{"n_layer": 8, "d_model": 96, "head_dim": 32, "activation": "swiglu", "tie_embeddings": false, "parallel_block": false, "init_std_o": 0.0, "warmup_steps": 200, "seq_len": 384}
Each number is 500 + 50 x the weight over the matrix's rms, rounded and kept within 0 to 999. Layers, rows and columns count from 0. Numbers have three digits each.

# layer 2 MLP down, 96x256, rms 0.175, rows 0-95, columns 128-255
419627470451445550583489516501423495513514497503545572351434532454492503366478559495522548417513539476522503509554489490534458489525491486433467488493481562467506543554539491515561463516523466545533533501531523480593440442507432496564504502504486564592480468540487461449534462494491475528561496500590483535549413495451559509504501517495468479475450465472457499575554546582573460496588
513465557560482500502516465548522551515511523530543499496506414442484459351471534482414496472512510440549424531495500562523505502507412496498492469475491459510499490473507565491459479562588549607399383475529450511469502524482532556550550497537419489621479528533511464553493525489587445547517440385459553533478510574563574426391541543545546531466513425450470481492495539480494508504535
551486447474532509557542465454572447428354553452528434558558475479533488496490530488424416494542578512422445522537491582540409493472571455591562518429448489461584555452601537536466488452535542509492474484451490498406561540458466583470513576494407489453421647482480395480523531409553514451487549585558531515557542464580449417489452531480533408550509457429432368528473591527532574538494
439498531574574517476493479465536508514459410540582490478418459543459473423488561506499387537484482457475456469473514528523576475539490431553462525496363447443486519439560519513557423469455441502412521561458509442544507502552453358528450553580558559513497455495406462474503512498549606475524498531480533494547530446517502485457499559568497480598472520435501457494504506599475452483574
563629416498457511490541502503523586469481498589499593517553587592452482532527523505435496448485378438501427445521432528511524449447462482470395500558604489601573542513461495518516490512524491498507542507493516515456569624518440523557551483555480508456533538504498475491501513506520531465499539558517430544488516518566434587468508490536496581433520557419506562493440494510460529485545
480535497450587487422569491407526484508536479385516471471502556535431439573514500541457591491445507500496542523528538498434479489516496481512522619533430520516466575490476519531401472559408441514533481479427460436472490476569468468506614546522521468435582415555495537525553555504472492576560500536548555535496497521480575577405521498409457547537490505487499447476496525527528470574631
497416485601573598615494433390498481480434505517474532539461481492472466481392543585536479552351464477545521513590561421505518507481563529471424457586530470457424526538457467465429556497565465480480523495509536481526532547498417513519536419437521539449558503482447422505591453487469510516505525403547492518520555431457486518566434566590554528527383536496492526638476562526536525442519
449476452476494521557505619448561480442537477446481489529478569563493450481521530512527408559460483489489516461512537426474566605448441476491597493493459523450425585526503454556614512485498459502481547491525442453532402458441426547370461433528628527471610539532474555531570571516440485450549440614533531465489471539481548551500477485508570548490499501511591494459463528495596460464520
472442429539525461572532531441470508550524521574426436500458406499502469525487605469517536531516460508558482467589564506456498537514580473418517443474550523510519488470416478456496551497543578562491602595633498497515561479488410480532498487566579493519427527483515470484516574541402416477527494461440448374477450551565573525508504492571566547519542523513442475537519473515541458561504
546472471497465491579445525481466424458543494476461569453506514468493482505486449442589513536461490509536468514474586515484470534445446480457579534507405510451561461529470471527539488622502536483550493561590524533512526470544507544445561540476525516520469516498501445569420516566509558472451460520511520440517481486543538568470499435437535440519493515469558619522585456561541496528524
508492497503449436517518520475554502546534519508547480355476427498415562493494416448351441552444411480499553424501486488530570483597506541498504483468557495489481462572555480534472513555494509471445472485524536409563469550589566492432514521518514489539489490488437417566531529474456441580491442505522459547429534544414525576541488442601420464496496486458625500444479547454537500489509
478536514574466490480465466478507565527474484450469505437438523420454527524435487550517394520435494386537463458487542509493566562497402597568463593488442413420486521551585508481550454499413538438489566535429585537511574540515528379510504496537492416507552516481451315565573494405576481499506573479385469464493719540536514472519524450601517534512442428497487579602672494431527576503467
554585389507458508445491403544416453511471474574521493459506497458500505458472500427490502632510473462561551535492470556426514562522467513467592471434568490550481507465513446508466429485537552522535535417441487501473450522498549440525406528501483460504509545487482532532562458530513523618506540465539455448533496414557526429520474468473454508433518500404522579549336482564399467504605
555569500485599497471467569482420434429469490550517407494541473481550493484553548544436485438481525401492574414605534459450468481462439574450503596582546566502589535443414610497488484476502501444501604512530574369492543525499477513505492499527646483483387454510505579575471532494463451546479501518576455538476507672493479455587529471513521558547620527463471600462455422458447508529528
465443519510535433556564558400536488486473513457472508544433477536533576466455511496493558502583416450417504558492460516461506422465512460510516481482513403372474493538605551487408489406488437493454545458598525402422414463540532523482468470594460475411453653538475550494433499511509478548435541569554430484483564472460574521490507456347517463462537518542526432502503454490531509495481
461466569430585520450536546467572459482523512472581544554508558475473511464419470438499501442445437543559508476536497542499354502508527459465559514490515507516533502548410497485511523523493422444556536416426539608535512575449468465530512466456477472457500491433556530560489493472445448527602461501515583411440464520518425449501507517579548462499456446575565476500575471416547468484533
445527448511592526491421524511461560419490475466508398476472550486523493448447494436497552356465442554484535580439394496450497500560543473488417458467528502543465490542474469496480496606425412484488532584498501501546467550509596522441589539484571476453501558498457524480459427471545498472519514508495469438442439468461490430425570452417471453489484618451538427431511563565575400497547
527572537545487503468564501544548521528517465450503505592440469510553473452526469431480468458492521525551474461516512452450563468410425575501462532481450523456458538475523601451426535470550506525439492543504377500492542516510521496549475469482519532498495506458472503491472577463529519562542484514429559500455563529643498579474454506526473422490520524613463531573439525459593595520473
518473462449511672472415499435401444625526516458567511478498514559418551504494422536441489511501496443478533514434456493433502536566559541509485464505619504504495521461592491481529507476534462474467592506497509437602500459525527475462512499473501583519575428516534396503496509487500415517527481462478501431458472438529542539555488555496538507516499485494550577528481562514435536555553
520626476449541511422493533478450501471576463512464419493454525522471498469508505538451474623535533432541446441430459550482543481507483561560421531493498427606624575518396491485451512502497501486531483508556506431455489443566488418562506496604455475521522452558479497540477478433470570491501455409539556525572532509543550577570550548449499538526505434463505479555461500413458492424485
496561490429450507586584492503510455496409538481518505534528470493518477580579629424481569528470468592541498528553430516461530427481536487551432479577523540491441389498553502490386475548499470420450471511500508416506509467501451492558472563439400435572474573415484514460522450474509463491586520395393403484570532550543494483595470517515499552560471508628519536544535569516463505510440
407530517540561620462452554529647483508399487497499460462455393492459533553512482499493518514499549575488487544493545572436542502479572474539510491531475529462483462530508581505455426449489430495613497439438563431473544470551447504518503491481407491462517510525536496548459388591470502503481482466509527491571578500566574537446558452435536479478446566525525535474570610505514476506561
524531463497467553526602504535522401566533496485525476389564471469462546451625587479518577496663493465460567393530561509554518462505532576475493429396467491447514557478530574574487547464465525516529524464471514539500542519541527494459468527504466474550483635396443540471442509628531588491482432513432554468518490544459517548486496490484478532560564443446587597460500455557541507487541
529569458443418561585452570585491504521479450487462430541482457511481417552510497530550537516469490548511438455449500556543537442467469412483472534517516625481532500494562373472560532466539522512519574448452441446409494423565454543488523452503559462536528601470487522433520450539506542484452453423513553507581527537508541425462571503446533552500405472482501479423606492533519460538482
633518507457474559552522527486378493475522518529469536520486455508468499562565488501473454545399468467469480532473475540425425469503558432457453548459576524462462426568510437499564495413436493517485528469495481516393441546592435390447423522549518532507507403496567477527383448516443501479432486503479510482609520510497495442428484466417481488505593562516449549585489455541560561488546
535516567543501371462604433503365577534384482557531560476584533487489534531458547463485563511502586502471501518508485519468415413475452492567449524560431578546537483438474515539464423494462447518407442527500426519481580521498505480537534472525508563542468533445564519487433495572542533499530496482400539511562553513524530519393504391519573460419486413426478485600633500573507536499498
473562460493530555492571460311489524583442464499513543529497501407498564534524485496546517536512480462463459554394500530500476452521508428521507510449506446421504495444523569490524458466451503535504442485463553473465525478457488496592460492502441558474543522442420499525481445471475588552439512502477504571439467542461569501411480603471563482522531466499517476467463541431413479445463
426446520527594426498580542518561434523464421467493411502408553532506485456523448466498507465503443466491471402523528403453547475527504450507485444475479531426458494492512492537517548528498512545473562504422626525421512492489518486487526458469439536430480498500494438491501575452490619488469539508449435444572468566438534453508527423416505462503550402437568457543558446546456523505510
428520563553489465511470491465462397412514475513523544587460444570515562429503420422587533461580468567487534475583491484412505532480480498529525460518501385514548397421471593468525463572454535615527523548503422506572421491542529450597464447463475543527481425488511536573420521488519460506480516507395550499550423512412483445560422541488490507454489485473499495461511483544562506532399
506488582477466447515410517528400485572499398503495509474452483503500355531430515524572459521426438437458539491485395507531439495375537503434535547502505526497424554513505476418475488482512451413453448546621517463498488566445511429545596516513473574436480513485488509460503530416472528469514558413463479487460487556453457541413424468496479484469547539445513580512523456484471460438416
488536487527531507515537531502450487550506631534501467403475486655461437488526437514572528535506496451534391498444564499475465529483506439558523502467536507474534481570496511547464547485448619500458506422553542570499446521462471445418420427501515505483489498461502556539511404540512609587498531497556420458465486477533503473509530487410559526488532501454515405561600564428530493509495
395455594571541516638484533484522489433463602465499552524467498527538440529489522524457539572595445523491500501435501473531517519485478455489532544415485450462494509471480464483480499490430515470469556528528511512506521463555406563468486494442448518643491607493411436532471491478435548612532571443483518482544531494565444431598437479586560584476461509485459506501440507512444497510455
465493500451465551511502473540449490502506471577502466447559482525551458585556466496433501366477527529532417584430541552476636578591451550517487484505461442472602521560512508512556480374461535527553580503498479571525459510445530509506486535494468526452531480595452480524562497526615496521562446521514529564377393409486529522492540531472527495524469523541545513515516482434507548547452
497497564530535513560470501644486554509475549504448500491541504622515389448444606541524517524568429485491503570498571596527563502524426446500556470473512508510495491516535495446581508400504533515584409529501571533465446513552516497513465483479509541484470424488471581527383384536582512479538476498395453521448438471563455486484535489579517508460528442416468518565503506552518458417551
486495644490590576385494486452391424489446460562558422501483502514482493594569525527468513531552559542516481379453492492523491572496440490514482488509510444600492440476470515572514472484529454506524491477520530440492519513455443574501561520475476442543588522479530437540466495502499505540431503430537452520518562477515613429498524558519383528524456503478451457518549449463471489476443
604525462516458476482475517524558514515487459542479491550519522490538481505491536553499480537533457495459486529527575499500398480435596494600554496539505554567427467551548415495427478515503478583555557485551395556453455545472541559463592431556572419528516433466474519506576465495510599468430526521525569454592467430530502501436469481520541515542476468450562520435518528529490405457529
540541461455433475457518525550513439487489563451539510516528564452548497548483592530413534517550461509567517534470534611515406482447499617455531448441502535604471481528438575463604502504514541469521604498482493468496502482450443477470544465451537428526558429483496532434509537502517554443586521572546549467568506473539382552501559484527511489470523426550519524493439425520447457450547
492504502492591473495517460512547584495491474447464505481556466552490495581499466529535541557443504428515498481544484502512458426556444478557516502552470565527468501514536540564428539470532428474507418533467519461518474545478533540503511517541506425462512454398495604475510412542451563422469403550637384557457574528488610600537557492492483599393576483429436592376525440524413545548494
525514622463593512431567374422564503525524471500542510443581527399455463497494575531488575500506519568473575508443485553506575584509561497572451489452537412503456535539468547455492565554458567489441402562444477531500402399474483523354431563445464334459585483443479454471495571474570494585474489486526399523533433497501412601548496511516554468650462434433501425610636489592428476455400
535427488577471417363476756434440530407519622470309521615554613604612496395477463384574457484443552541352418556569441419648533565426443588344719594694546590405588615581395431684343704549618573630461498601471590547409400631520391499408516422539562343543478534398491621430400483480287455460592332528458459578533330561474443482478577453541545383610640546522553458540489382466480401630360
438561513491459502477508537497432438442461483466506404655516494390576511540426464507519530505468533511526390571497490429509472376490535524500501448558547504486499453462461518515509474554451475511484526476457461458557485480507515454571476514375492439546541506543498482502472552533453495391433528467442503479539477542524528511514498460589569504542496555535549555574499514519509483528419
378506509406489615561497565492539462546446542439472452517466489428503412513531533493533569537572525446489605526475442555437525493506379492597501552483594527469496492458483432463479448443496597439502584517523476474516473467574483521496447519515423462469484547443536523494415552542437519506470536418420563540455444478520473506474442450463591494429414555554447463512391454542489528466403
538490543571409532493481533544493459439495486464523467583446449453509524497474465434418387476514446511561540473455402417443481476530536491542447482550413433462621470519493523430573470533448434460530466597382517526544556560514575540521527514555534429513354554543416494506474448441491478580574553483414515393427540505545440537440425557524518511510524551440581618571548561565487492533513
478461568463544434452539457476459560434508543528528473416464466561475423478534483451527507525534543495572523534418590465423520576495558547595451511482481443433596541429468499507602516565494511538539479444455480456479586545474501589502540493413461499533468524506462487542463550485476474548492446495474553536497526602499516484539504569470476508476461503538631539474485469541450477525435
495545439455413528488443483493454556558602469533488476443591472574555598512507515522589528558514511593437444466591572566537518449529420495444496452496411428533523486529404506527541554494575501539433561478579466449512479472572518500511574493470507486455511479571451544506467439463505410511543562515479509563450505537525507421556517506437529492448537511491475555566565510561429565564531
537487465586497533404474543491476453539486552486426425485549646564382457553518516486472507505564591535495489466548459484577492550536490517505502526464502483460504547460418542524444549504488506510469488489479549527468559460477402418497501517498570492482518410515524479593479532626555414473419511510464442494553558395509458438450521538568527504539494572524414542467520453559471563539589
429424496472566493560456475442543480520523489560530405578591438524528610506532431448510523481478514418529561473470481478541535556574571529605527513564522523477507559515474517502532488469515439497484530548505555496488545462510494537469581533543493419542524470441453481561586471503469569483461501436511456468550544514554501497435467487534470505479433474431527589546442520462543523539470
432419532484507493511435506440496478461566524509533547599463533475573467545395481475546588489518511463476422520573497459502451471529453498547453386521529469485483477563497563539478439460507435410474509493513561535515535531475538620497457467416434513418561396569418435582485623459525455535459486478540447533527571471536539615528449495500444497510556488479454462524497498597546446514525
535515480489427439539481445431507478466449418531408547469493460509529512480491485507547542571466438427507547498513441459603426567550622425560470473552484490518578467469615572531583589517467529530494407596477516473506559493454448460577533581489482507495484559453551561510504533506368560508495483470576574540572414512539510483470497445437527508432528465479529602442554456527502526541464
437505664433483479504547446525524464506479487426423570501517523554511466551439524452439451502469383468526533515518467490444498564457519475482517456541461498487544535554580444502394499597502489529492555510489504541464539518569477402560526466475440530469459457462492562449538449395489486524478412535472525476437524566526515606437464459547502470458465487576503458563423474444431571446514
421485593472533538487399507495457495439569617470453414440405530479513662511469560475462440475480490655544464398509517449418387369509547469438552536542495525491478472471381509502533542541504461434539536451579579504521537417541509511614422455461530401521494419482543524494420516428557425542449438500468520502609557456543538419529433609558415485458531541540475514503425512572450462400570
512432456498458435464549478531441531488532478521469445506503411473540450465459506489485480568540490523527600538416513485516441511429571507431533528499534540463587504484531496459491478553584429454568482428542507540558419511551442458563524550508464439487424527575482531577517565476575558535450468410426459495486480548439443532523414509557542505543460556525458575445518502485553468574509
507520498536418566503548545566482529471571468558482450481618515493506426434496454438453553549504490519527420459510554561508494499509531491472555535465413531484469452497517542478530514456474453450535538435470560461426445522466520444555550495503516540482604570514498501467537392558456561503514432544554568576531486531412478421392473528482446514461466418521542508483524535489514507539515
630343435563470530496528474492483550563513520514522558477462400395480405564590481510512550393598583498518528405547455500523563505475503561503500523478402451505481493370525583491510501456551506527538598546470487603517510395538445512489496541580487473468526568502489498519453514568551463402512498521576435529472610394470411460501394401543445526474558592491534532469449491500586489550489
483570543487541451594545514450434543564535542489533364414471529473531523529535476605518469525427502524486492531545600509547570507461509464622560437457494433474499465442497521464478505501620483519500572463499528398539529519447536601396524574492446521523549493483600524467516525489531520519489447567489448544459410461493500508532595528456479573501507567455473442476524477461546482426536
464562454562556473561485510603572428512507519479525387490542573493450473455463608522397461451532489488547548551500514428514528472523545481514422551474569579505486611579497499436514540409504550529461490568552448421516486541542527509513545542514473454512538486566470499429550469470493505461508549485612470564474517492467550544528559524359513494471530486460469480471497562426598505544484
488463473521515453524498504575501457573633587569537541595438481489534570556485521456471502552561453417477442428516419475513538497461470499469504507462467525528570507539526556559506428456537510532548466479521538548415478487629515563468536518495545549449530466519481492532499543425507497513501574477496530482568386504438520579557485547509499513507449559556478532472469539436481514477514
467495431566454425530431614481524561500516497542540459517499484531490501445455476426475495533448501550481468549523534539450488485399503437448473516511549557565550501430411400568464435446496386550471565486519513493560598455433432453484471400469568528398505435448501564585457471481441490514547486515492471353428389530370494499507541464505530496529497471582543491525420515425574497508421
551466521577437515485521517511481567430521560532538574587534509405527555573548474560500497546426555539509526586580540538516404572436483578550536487486525502547485455551514527473466459526531503506531604508514413529481513562511541426501484490502443519468430477487438519509507459565491494486511496510482567564524410515524518521428491441535535490434482401431478525441523498523358489465497
545489520401618512494478521483570449511541534461522457536476575537491548434550548566532491454476542516438533422500484506487523541430571507530532526483578496527465559485490496453382499495560508500509423588452538540368490450572536459518513529537464498523483410406466565546486495510515496529507470472525487487572514485508467587423542504415530486491501388492523462468543443521572502506510
444577475398513548543482519539616498484546494463468545470559433550507526451477531587591562515464533520524523568503567544529442598496480487469529554537521462556532406487545513506462561617541405501499595440489490468518443443546506496521519459469367564535412465515520569522407465503413412572397506498571556581583482481458515518501521460506546432460486521447516506520502607457507508549410
448518511579622438438526515410403529570440479608499500582495492512518461596532592530545378496417518480513445527504471517494453526606563498406500556510489534522388455431465522439428468498546443498467420540426524434485540492432487498526573544544522490487493542573520463502526511518546459469440563491442465510474473534353453405500428621488464535425521569554530457601476493561488576577528
496494549512462555520518513565469534491463462483462551441518449476537600535492574533534390505571513529453482420462424520480512414539502494544437481484544422435442533492502565603538539470525555554577454404499495482543461518494497470455467444588510540460592554525421466531516454473514428517539503434582493416469499429418473553563420445442610542576500508465599541472455501463458438535626
567516437532482482520416561472476443545489552502513531543524436445495436522500497516471603523512531558518481461555523599564531436471498483605515555519443378443451509541477405581506541426556589473504561466528471371597540407568543516536405407531461568498526515497519542533490478559407563556536521552431424530449507453520472481550555472537514524509472554465431499370436457486576471478571
585531532446499481466510571604587419549423571536442527558558443596437569577517447506536479535487534460547452439493575485472528410462500551468532424508477599517497570529528419431367560484517463572422476479511515479483442516522472610469472522439429520483498481491445505523481525462559493559495504457499455452535527497450448441455503548414556417499461515518534506579494505445516555507475
476526598480498488518500476449478508530510493508541502539492446513481560485639524506460453493470512462468500441432593467495521480402480500507546528527486521509525591532535529466542544585434549548392510493566645437418462495482532497482421417600500492574484477528470530511514528462518501501462429427524414485539429426473574523527585528471466487503547522510450409536522463426456506492517
452525548514536504482620561543540490513530484434474487413548561441521512370514433486539481471559545510459413532478501507499513497443499583527525541501551390535511514483569535519479497477468486519423525556465552536549580487489439488567597488506549396514400554476482443549529416540414461533458475481559505535547451586518484549518572445392500434430534505489520569451563458570537384469459
610459513550458503478519570479469566443552540516529502504436559524417512433555510404513470512418475523470478469442534507477574475524506511455456528570563456499468553537534488501621526519526482508499471425477414536495455531507505470482525480449437552408467449501431564463511463536465535457567481423481459470415476595452493549496485601532570479553469449525471498450528492511590573539491
552480542406473456543468535552542533446538496485534475481486446562522404518540368621469494490513478523512504527476483524478443485476537433545593460459490483391509502576509515572489502515510618591483495506602610550517547552460515493517432631528495447485459439502514577495476408508524484433480551528486470497567463507599506519621586532440488526566501471520434481537467506519444496475415
429534585526500559538529470601506510497599594533486565429453481565567512492488520361477619522484532428491537511596535488553502492546562450418485478417504442515402623537450474429503511456480547532605593524384457383581436529462453422506392549454524588540483531474541539517556429601469477450532520486517439495457534434495532449468627603436475499508522456442467521618465546489529539507537
547454548534484510573480535445578430486525540502522552493578443510441490481527477498458568549466416479526489458442518458512511448482508555454508468515471464475505547562549485467431463512473560436487395591485527427456590451467486515540488496490477508455479489494524528453472492517401524532516490468520515425476537650540504522493417473614445483463496490516524518543548469515449478438523
518501488508492408457518507553483528512492501500500545512580521417532511543476526460446378592551446446589506487469482412479526512422573479513475538443532465461586566511601555535548549504510531499495488454516389439377517421471614449555544421499463577510483475541523556451509393425491528474529469499469524517495483545400628488533464536509482548522516502514429502538541396451583449485516
552488509482492425541493453482521454498551461472541522534516504461571480400403528588467492562507483398467541563467417458470508526401443496462454569501432563608472509615535479467537497430503506519444567545561436528502546475461455428558491491475516442465493506545471523540545389516468499509532531480620541457480547482428498519497503489438491490486444467479525508528402449528456478496464
557517531516496474504506501430522521463482425548507495520505533540531593537471463487452478586517479504480578606485371531439564620427490513446549454494507500524480517413488457444570470530442513530429463497446498555498579455496572474539603462474508452513501498513535430452562529445538558513518486524477595519462501567578412483455470427553405453498446525470498546598586513567481488467518
437584495525441520559582555556496525483510438474407613562558433495524492598485508536508555455498459476506477483537469398509492537507470387583612347480486490487483495437641532470541485505479451533521561630530462563515510498428573480460377550503548563556529488520457524481548386489482537582504548493541406511597423451486404487516537463477467521554537553510489530466555505517528496555456
489505570525414415484591555423439555500401527470415498435469562475485498573498542557506469511477544472517548497530479482468460478467558601447569550566535403505513513528547395446550511573472424482541507585511532488417445395509443407483549606419541547550459514496512558485476430473488477434462504470466550464491519547588497495506524499452607507498497549550477446522483440415535469514569
512519488483483435478574437519511585525491395448484604556514385464526454419508565551556436556537538489469432543462537455474499451541430517523528542439560590456378566457527481488501536526506568479501535585448518499436492615491622557529526529600445467509487484488500484453560565469486540499475528521586547492458514553512468617487436568447543537559522545508500445561501445424503547527489
497477432449547517429444415510476589471469468527535431399497589495454421527507574526439383481549516508498418541573623476465489506485523426491522540529506433521556477584424594499429500564515498523477521569515595432452461569495560427555519514577524445415390571475431503477516526474489446543554455457483563498569486521577426480453537501463485489537464502491563479561497553493529571445507
531537395425502481446481533431498560463591489537500516521472486513546558523392454425644547460406380408511549550581466502534479507521461516567500581502536469457474465587485502394447468546526461626413562470495472441584503500436462473488465593410461540474524472487524445611475506460432476459569561436564527510484530425539427485526522529499513476470573509580508539428472492512460542543471
478461526405546479440474575516583507495569542480541408497506520499500310561460498427582549530561525473476472541415512498483442533559433569414478527492562402417453540463474519438495548476548417598518594494439550452515471479439534526608515566458473511451543471509507502534483462429491534462482480473505516569512494479521594514533620540520461534522510560463459604651420467509522459490622
517501476410499597545438448432493450448515553503559449469540471501502481508525536481492556476597512499486473551567444495487494466541436590503548574441504521411585393541544488494435420490488440489533532464525460465454551560516500491496486495582464539486460471431555431427479438576486452517446470566545523500506537582482450355439533438554454520635454461473499431461512580474505488514516
534508532477524476534488432536470507528493475487511541573528557510531596472526454455472504510437519540462516438518502497477456537486528484505549537559545541517516434503531530539476516551518471478438491533492506489463544470541456537490364378532528501459452566449438590484538533527561576489551574447572438556554555505524455529487570453517534583568513599438541498445501523499474513487412
612487492529524483522533509434457386511539519520457533629569408477489440547462460504565455533495431468546475480524504547473420338469512553434555490505469430518476459431538508422497466494516486505473452582482503546600547499512473477502509493477435528544502487472482546503513556373413503537452466520448512535496527512556473519434462508558471491442507438528498420383346531545540472506518
469521418523497555486490496447495551492493544459508567604407430502465409473509529544486492487454538502460532442465505474514414508522484480514558536479449641535427446481451482458508471557454483495539489466469584534485490480430461499465533476529592573509531501588533433513514524480589488434628477438597510534427515357467504501585444426452579476497517495525528518369529521565588480507511
520440524539367479590476543561465525504477482455459456638525488446531564497474468519458461490460504560503410535572378385503498524443493449458513539440472518443507456481510464542496515328466575436461478495486482554449504549534466400456543530464559623466562476523518506499469528529526516451483403470486496487519471523566477570478398482422501525560527536567501494525441471406486452599464
488500478590536486554522355474491570501525506511494444486537540472487476341607527416398464556518470474531543631532391608459518434596499490566502520521516420573560429545459566422467516467518485554422435527542549538512506417531568534559478452439511544435469548632561498538504489443447480487571515435501431545539541531471516472612518592533540516488569521470426510523436513489479550472430
614456454513567457550447501548520521453423460527459514477477469523598568503459482532456505520492474562477519457427449511477542508477447495521447476490498534497414517463556412481536525493538537517520492580416474517491524427474470480492509539391430526623517433460458457503481500542441506503576499448503501453488518473540459483436575419459492489492553412559463505453428519458505488573460
493473576588508512458370519451497551475517458483579514485480434417534533409404457618560443399447586495452603474500500468519499416477454563481501414547474530464458569421461565473595534538571381565551476430507532523516535583414493485485430514478502513520417586522546490506489601542479538439503569520588460428513601544536468525495484521449506467504533506514523462560467455397547598497557
530485455536499600571478430552470620474540528544496529465473332498547530553478505479571435568478452493439461511433454532494435465440429470476506488452503484532571484522502457576539495510436468485494557503515468496477491506505492559556420532526513481508536485485499535527589468461597520462513576448479539512561552380512504480427508438433621520546471484508510483584484488527435544476553
555512581553464450534417474577510471539534469544427478549459510472493450432526431574474414481505512593528450439518574468494454446331496602498491406500496505566458513479473437464446547469445471521552529545453545527431443444466578469474564477423548518427430445551490595453459502495538522405500544427473483543477431549365535634435483486607527536584493458611524517567510435446503424454493
621377560544542543383476485509522548592368523482414502388436516460484438412520539577480426456565552551457487543506547449558554586501440533522409591509486539494556460505462532583554461490513490500575492619493484572500412563487572581478632522471493595577545521455517562443519601585485591480562515481521542429535371429501505435537476545473472538561586406559504630435620530585508372587494
635474434507439535417490522569592485486548545459431487443548488504476509502546484514515543475554476551482438445497482549471490519498491446455531474552515506509528494441453409620481561460549459481521468539536518466463508527514542572478452460473472478425533502453487546502520510457544504569433584493509508423511483534561469518575455498439517511504491477509572515512550481605499548499408
477466495405471468478502484455481463413639558558511535539439488495593539567524517542447531474469500564548507441406473474523422484490547410353377402526496505401514433475507438539511538522448544587467471464530491468498504522468430588458492530539525481482561496490568507499501516533519403485510483447468515547411510554562603529544478525589700526475572597461516510451603564509464486579456
566549480513614511556538539493450510498462471485494483582504565549479432578534463509499440533405582424516490531447464476550527594455520511458513536523610527507419469463561522550505554534507494466541560528495445454561475580504469488517529477483368518498420449458531388567442498580434475572428466544557504439403444480499413457531551472566471477494497510507525473467474532443531471557521
488492462564490482419559470492486462513452534533481542429522472480488471529456524476471472573506494448458557460565515485487552583520478461558498606501511587506536484547616493451476522535503506538537581374462511434528532495542442412369468483513491483506481517488512455490556542487526482552464502499612490467499469515556434591466560428503460496538522484444569536444490500559507468486535
453512530515530612560531546469488474503489538457498515476473443416513531494497548560500395396469466466510506532467571442468593472501575428488553503518545547452468458474521509549455528587523420444479497447500465470441508549540447468538424534460528432361510486444405468477466513514466529441427519486564524428560540499512438504587459451536490416520478450562479409450479503486546578427536